{
  "vocab_size": 2048,
  "qk_norm": false,
  "tie_embeddings": false,
  "init_std_up": 0.117,
  "lr_head": 0.00714,
  "final_lr_fraction": 0.0,
  "train_tokens": 97930000
}
Each number is 128 + 24 x the weight over its row's rms, rounded and kept within 0 to 255. Layers, rows and columns count from 0. Numbers have three digits each. The size before them is the row's rms in percent of the matrix's.

# layer 5 MLP up, 256x96, rms 0.161, rows 176-198, columns 0-95
101:132138131132095123104147100143128100110120165120097138145095099137133148113212158171125103109114133173131111124122144134063163158139169105111112115163162136112113126145120132127078132144115170159125147134165120142099110137101152150138180122122128162130128132146163103096127099141132138127
096:114174172140156125138150090131181145131102119130116148160120129168142118138130105102131155131110138120132108163101101142175079164188137114105141126160137133160154125143108125123087093131137109093177124083148109143156143103112110085123143131117145118122171133115136126108167122170123133126
096:108093116102123137150085122157133131127154155141122082170174130130129073132121136122133121122131156109090076090106144113130119099138144133159143110114100161123211143109120142153130116109127146137152135095169150099143090163160107098140124145119149148122142165117136154147143128090116104131
105:116106132104085142139130177129122134086128159140125192129141139100072076095144139137119072123127160132135103138189121134141093153094110099111139112126145123134151127106120096113125142146110143139117106105132157118130104155121136097093116141163101174136105130158113128125149125086124123176
101:104114133117134094129145125160161123146122138099106141139093108171132128109090142138107098061135128135136147133122123122132107115184104144117130138149106136097108143132137112164111113111178110106123094116151134134148145148165172144104120108148118197112062126125082084122115140122137092121
107:151147161113081105116146108155141139135120114072113140126122155124190127125159126125115120110141102085154147087121111113152141142136122174093148131107112090093101151128133105158122127147145124151137112142108096176194097105118137155123137106104069131089126098133142150133143114115142113105
137:110166159076101104143063174136093123145142112110133147123134122078113122096117125145154111174154143124152129150148136132142146128118133100122107127118138150108105152156127116105140127147097133120104133152183164151101097126123133153112106157140080129151146164072083109150145146145114106128
103:114132104127141143195104089116117143130142129132124093161142139130138167114132127166140139115128086112124153142172090167134177100130141105167118176143131129135152146123134121137115125161164075077110111166113137115175149110142149145102134137124154101093146110141129125102164148172117134123
095:109133146146134179145095128159125128126127118129197145148141106144117131109151098127115112105153116112148107168094101086130127116135126122139151177140121162133108104106137149129141163129159156134138118111116138133113102159095137118176161152176134165140086118086165092093149116138090166136
101:112132133120074109101157102145106093108138097157144168118160123084097110121141102125129154131153114107139135148090107128143123165123144150129101153178119143206132108131158170169099132127070110113128134146113089127160116125120083126149116109116099118135111116140134149144161136152105137112
094:078165139139074120118102144149103152120151135172120114168114139146144151153147128146129119177147145079111143148116127161130166140131079136106132132076156095129149127112071137112135137148134132156159135101103166167108150119086120177092118133135121115117133108152148146159127132142108124122
110:144148139113091135094128127135137125152122146140055103155157156111104124151117128132120114091098071134119126112116128165088187150137122135103162146136143129153159140142170143126101089130152105123141081128099143165111180148100151131124154114152129115116152104106138150108095090127130135091
102:107125115126110139112133202121136059124133134108123141139136122122102137155160101113066107118080083138121115102126132099114146139173122150107176103142132163090159115146101129127118126139091147150094125117126116093106138117111120094133103123127144135150146108125183132137152088149107125164
095:135148089157081169114098115165144107148120148155135192129067176105127111136133114152171114090130163127101107093146148114153129149096142123116166117147140133139155125113083136123133120096128136126139146112112154126114124119159126169161169171109116137113135157117177130114151122151117121120
100:090111133142163131144131132129094119171106093140090124146141099127101158119115125125143135119125111126144117095143119151165121125139132099139148134121129155176130105146147174103140104116159132080149141104145148127103173150139170103145123145119188108155161181102098089112125132192105113120
085:107149130146137128107171175088146131175094065171147141117120116134129157161130158120103128148125138174146104092114116138127117100158120142106080100137137104129134153151133139149173152096155104122154177107109130152122133129165134083121163134127118124158136135159158131116140124174146108152
105:113143118141143133124135155103121116116130121148128122102108123163131114133153110107136136139183126153083120123110095084158126101156181131117119128108147186131122135127108121122075111123145143132134160164171080109098080106066144114094109153143121128182100139156132141164132162145125118118
105:137125108147129104125125133156114143168130130147167114099116093130135141111157165074116082105115128139178145134162124128139170160163146151125105195154131147105119143156079149119172131153113121129130146111105162125170121115116154119139113090145130163104101106113139174144161144102143111117
100:116089145091159104158085120115109108111087075170130132126137125128132123089089114115118083146160157144150154075118147171132134174128128116101126116101117106165138122072134087115136121101147092120132118134170144121157125094141121151114119138138114149124131143126156098087103114153146153121
098:155124111102117143131134134107151130153122149140152104137127116142125175131147142076139149157129116175132092112156112115158146120102197140142088143110115176134136097119123127149115101098094120129154115133123138104118106139174135081124064100149130111114113098185126162120126105141121120175
098:079078113132151107109133133125140050127139094121122127127105105148116113157136137146114136168085176116135152110138134102096106121116166134160112122157177105115087127121125149127112124178139115104138149114165119103142102160111114114109154082135139109139132127159124144143139073110123164127
113:175148134111153096150115130148149116129194120088138116154133119165143092115147100142127081106156108105131169128088144088136121092136103110070145112124127123149107118140113132129114114133124168138149139169136129104114166135092166138121104073091097145145138089098097124131153139125127131141
099:144149156110162131142126133120120093132152121156091141115178130129130090096095128137135132118142083167106137092151163100131104112126119099117098099121090117150165120095136111162105143086152154110118103129139145145175135125145171126127078179125128123082103138106121114087099109141126151095
# layer 5 MLP down (transposed), 256x96, rms 0.157, rows 176-198, columns 0-95
104:135125144151077093117142193105132108107088112108125128085147132128119133119127165111166101095125129111082165126114090099130104136136196136146104107117118124116119117144176141124116111107130132113147123169143164118151123138127123155130134135155061101088117096173138103138152121128119142123
098:145126117155134124158101120125172157130121107156153127134099160123093157093111093096122174149155184139097129102136124099119140131171135116122092130123113101108132093053149157152113135151112110156103153133110135137106120138160124116125133146126085136092169141139131116116118166084154158142
090:108171112125128141141139128102128121169098148155130141129120141080149134140153112106114134128110132097156094121171100101107109144153096109122174158145112104131142162152141071107090115140157083132160169119137113110101115182091137111172163139134107138103143109107094093115139107110135150112
105:123147110124172166080153121141121130134096156160134095130103127135132092125152102127124162109130113095131122142099121136135170107113139086153096119113125085064158093154100134152150132147120185152122065103161129117109146150145181124105119105096144111148120120116130155126144128155124139127
100:085121119170122133148109124118115101146100075126113142135180112145156162183148109122110098131151127127104142106139128103115120157178122122140139149094180095103168162166141128125108119181156143113121146115083131179130149122086130102160106122132120132139142165131127135131149112149101113134
100:149130106115158106119208156107144120158135125115134119125135154138123132134070126148155128157106154147089096145165109127125137150121158162144112143143166124152124114113122130096146175060120141128129150144175120127134102150145111107139116150121190101125110148119090137107095149125146100153
137:071140139118131108110020172153095108136130135114105144100126134128148087121133122131149117157125175140155108146134136120150146126133077117131117131139152146131114115137097121110128141130108086154131103125148170135106120115115124155131127167122065128124173126138109171120113144155125112115
099:113131089079141155149097106127130114135129148130082174144124152121115164099099138149069110166116123134145148133136155140123106156106138128166181148120104151128104154141136125105144125089148125133131087113101057109115158123131145118110163128116075140166138106150095101125150135119149130146
093:116113160132083080149167140136125146143144157150122132089166152104124138172150144123135141129141157160150168110139127115119081113123140118093126115122113150148092152167123089091102099137162169106125141082149144140136119138133151149102120131175126134094161092146104142160092089151118134114
093:165130169117159116138105139104154142146087106180163074135096080134135084112163124124106159130121107138150105160119179150120186130142096129169131134108105103130110121144090124149158124133131138153148129122147157120103138104131107139164157147129139132134065106118132138114124125151119154156
108:093104136148141156149090129141103128106120047087126154100144112129127153143142114114094130142149163122156128149134129146141142105149152156123122095121150156111126085146109108134128107149140089153161126106166096093148096190117124116162142128177086135147166139156129117130141153124161122124
114:123154157153084158148126122125114110124086146139128116125138157138110128100130083076102113120122141143104099096102107103093171102145096142090154158102130108114095114146097132124096133105159117137108144138098167130098134123155148138147107140150197135149152168125074136122166114128114151136
105:145105140123140165130130144191098166126142142149123106097094135146166152132168133098147104126160150115142092167137137095135141099119177144162126130086101122144093129113094141118119143123103127148131082124078126119154143152132153115144064114147129128135174079126158126103112140122148124117
102:117090114136123140140122161139097152131114083093131142166144145088177132158096139118154131141144160180101113153125130109085109194122114140147124099112119122149145135090094151120139142144134125134093137125130120114095154158102132130177130124134148130115123129165069104132128080135112079143
095:146119109116173161156133148152144140119124128102141171141148150142166150114100080146142104112116146084113136147114114127081137132141108137139118134101159146112110117123118155091167157128102138123090153144135162129115150131131116148137128114170115145061125090132165200124108149102150104164
093:173112120178156127170123114097138147133149100112175165140128147125139101114109113147135126135153124130172157122109150110110115089163115096132149120120187137109154109100103134139097150088128101121120086147140132127134129144109124102095125144148101122111193097126187154141137110157144143159
099:130151150112116147142170118118126138137142129131127115090146129145173130160111117150126081138130138109110097076150112142109137064096163197119145123114090134133109155137146118107104104180113098141115127120090116133131190114099109171154153098100128145111139126131082133127155132133127120107
105:109110147119126127166140159114132121113085147147154122096110143146123101149105146091170110152169096118156149124137129119097133116121135128155125104150094120119155120136129143143120073103121132137153163114156125130139133154163144119099054067108179137128128158090157129140113131090129076131
100:168142119133108133129173108126111139168187142127162124159144149133145117115092163117084128119134137140122170133136118107090131122137089133160116129127095138134123108194128170094117133120104106127117067123121130150131165110149104145141120121116171111131114122187154167120158085137103110129
094:112150091148150127116091148123159081126129143093133152114126161133138117116130135107144142157127134092107111100152144115117117120161120114101143112117138136082131153133120136152108113115148087145116193122074164124163100101160158124098101174138150121150124159159086103144138077127141175112
100:104124151147160140173110125090130114177141138155129150121112105109119122121156101184137118137176118176104117127138116154147121095094118121116122089097162152112096127117085093146100100105145127126168108163102115118111110155101153113107113131116092120099136122113164142174154144103089152116
113:145130101130124130135099181178101133159127129117083121127115118161170130136116130137151135097114116151146093089095136095106148132138110138146159157082115108126123161164095103079136141140142104142128120116093113155146151164109130186128098082125110188144103129137105136110114123138145154103
095:125076151122119127107116160110170132190119091133068147116149146136107147123144089131136157138167124110097160109095116090139130126130077131134178116127130121109106155090165107100108111153132140138121142156077101128103152138127103171116154134135150150167128117124117134170126137138155136145
# layer 5 MLP gate, 256x96, rms 0.159, rows 177-198, columns 0-95
102:125138140126148114189132117156066142088132158142083129132100144141150142146158146162169105127121134116157151140157137087139172145129113161160139108170131104121130112164099167126120147107126143096086099124104130112115132091168112117168138095143153145114105119163172109114131118128146139140
095:103109129124125115147068117124105165144157120083140137146152164142119101119114104153121129132140149123107148126101126124162096141104191156107129111156096105120162114085096130125144112111155080086106160132082147094125153123095129135136145146069171123112114143110122145121143150153093122111
103:109144088156115124099118136094117106124117134137090135116124096124123180132133090098132137124097135102099185156130112121183112142124152164085115070127178119131151107150117112149131142133126150170144183113133129130125139127098158117123139156134099086127109185150117133115113141157152116154
105:156149117133130152135123132107135145112163170135099108129087127147131093154136150135131134116124133083154122105141176140104107131120139156075120131091127151174102081093108171137166135102133129162107136138167138095108101131151097132151148092114091131123127117136095139162088120073137163109
105:134130138135153135118175128130126135134165156093158187146137090113125160102132153125128129135144109105080097176112156117137162108155129118108153103120129126163116129111125141111069138064122117152069133114141124146133132099155065116155140119132111158133089147114107130115133123145121084124
108:111154155116137081135076138174121125144186091113114159136122117131137132108183128144132098128143131129153132160122132147136128124125106097131125130112134145122147164178093137104137145134121146123109104135171145118133112100083146190133153122157106089118139137086122092131149170102149110079
094:107106147123104146102123138134118100117123147086102164106121111167126133150151120169140105099122117102154129177122121131157107145098127113124117114083135175122152095120136148116125137113161086171169127124140100144120125125124157124136166158142195117169132200087111100140116136117155140127
102:129114139138142147181106099119119146140174106108150114077140179100139120130088157152116116123140135103163109163084101147107096081116139155155124121109131167126087126095122110134116154111136134133092125099122139097105118142086124120177122121099129121146204109103123113131138124116152116131
092:126164094135142095161095131128084129108171114141078124139117134140155117112142154120106115123163121103109139144162092156110151114127146134134162148157117125113118144113158080154137137124112111080114127161114085130082082111103140158116118113119132090096162149129077103072110105141116129120
092:087149163082117119132074087140090130125164142139162124151129127138145143142144116144060097184149129123114159120097126132170142114122096129131121103076119133136160145146127121168120137168114119074127083156136117152133148115118114176104139123157153121126116151125124098127136127127121167112
103:163134144141158127160161162185137104158087111125130148114150072143093121128141149124132120144166163090139107137109144106121157124100063132145117119130135110141100138142076150131114143161112105144144130101146175145128161182142139132110094134144161096150131127143151147120154130090111120126
120:157106154159140146178104128144097149107129106186138083143106137127152092133119120121139119110155143094127140163164124135136140143089162138154131134116126087156129137076143155077156152118142140125107129125117115134156112181155101108114097134105125105074128170114103110136163126085135129121
094:106160137124098084119148140128144141113123116112121150157121124145145111138153095137144143121097147147102080120143107130129116121128165139064134146129140100132144089119141151162125138104130116132144090147183116136126134096172109153219142129105146111103084120129132137119135123116191155097
091:147109150148174142176147134158081091149132126119118117166121159148127119187093084126109127091151115080131139128122150125060134104102106158154121152134134159112134157148110138119153148129105126130126125138130139111097152155148122136145134100158127152168126120171108084148125121101092099129
095:112134126122086124131066154154129154144162131105098162113119096107127158119128102123077155153132153136142174120162127114122116159114114133080186132145101095122147136111146167130158177126122147133135144096108124097111138106170126082124100167148122124118128145094142142117140177125116099119
105:158155137119123081107132146085132067155138092111131084165140112118136121114109106126100133120107106123128114112114151158092115098116116118136134113143099145118124097173131114135193144179126119092128085101094111146155131153136139114090122142132119095094121083113118117141111143105156176106
110:123105128129117175101134111073135146104131148122135117073140122143127148133117160116144131159101115136091106144101140166114093090132103127112083136121152113153107130141148120165165128129096168082122123145195161121097104143143150150094145172121144129119097160137091124139092158132151130112
097:105172105117151173106131094090163147118102091160123124126089093138150111064120124144113136133106138088097140137120125145149128099110115122135114110123142165167135117134098124132154115113134164157089150192117131120107110140141119109170127090140128099143140099120166125108125171162137116091
093:140136139109164160127099102114131117150150114165134094158092158133109125166154125131161138148134145129109179076175129129136123090112147093151105163156126145146120129102094147114095132117097169136163101129136134081100104126137076094135121105100148143147098089134117124098111102103121127157
095:134133075115120106130152116153159130152159136137125146132158107106131140125097161058111123126115128120159120129122129124118105165132116118084134180134092093142168107154110105093114131144108165128123127117154168137155142084133127165125110109135106116141088121078132104091070134170148136119
105:119118090117139077132150127160135126085157125122125097081119114117120154134117102135107174100141130105092105172124136114130078122095103117081107100144149117123142145104135127104094110175159134118116168116173123116130114103085143175103127109100148144119152104110184140147121127133137102148
103:166136105088138082128070125151137163153121115140130141180057118118112102146124158128132110143111155107136162085149125100125134131128129126151121115145127154131132152161106128126126165117139097135130137107175102101107110151149101112145139135085136080148119107095132185108131168116116131158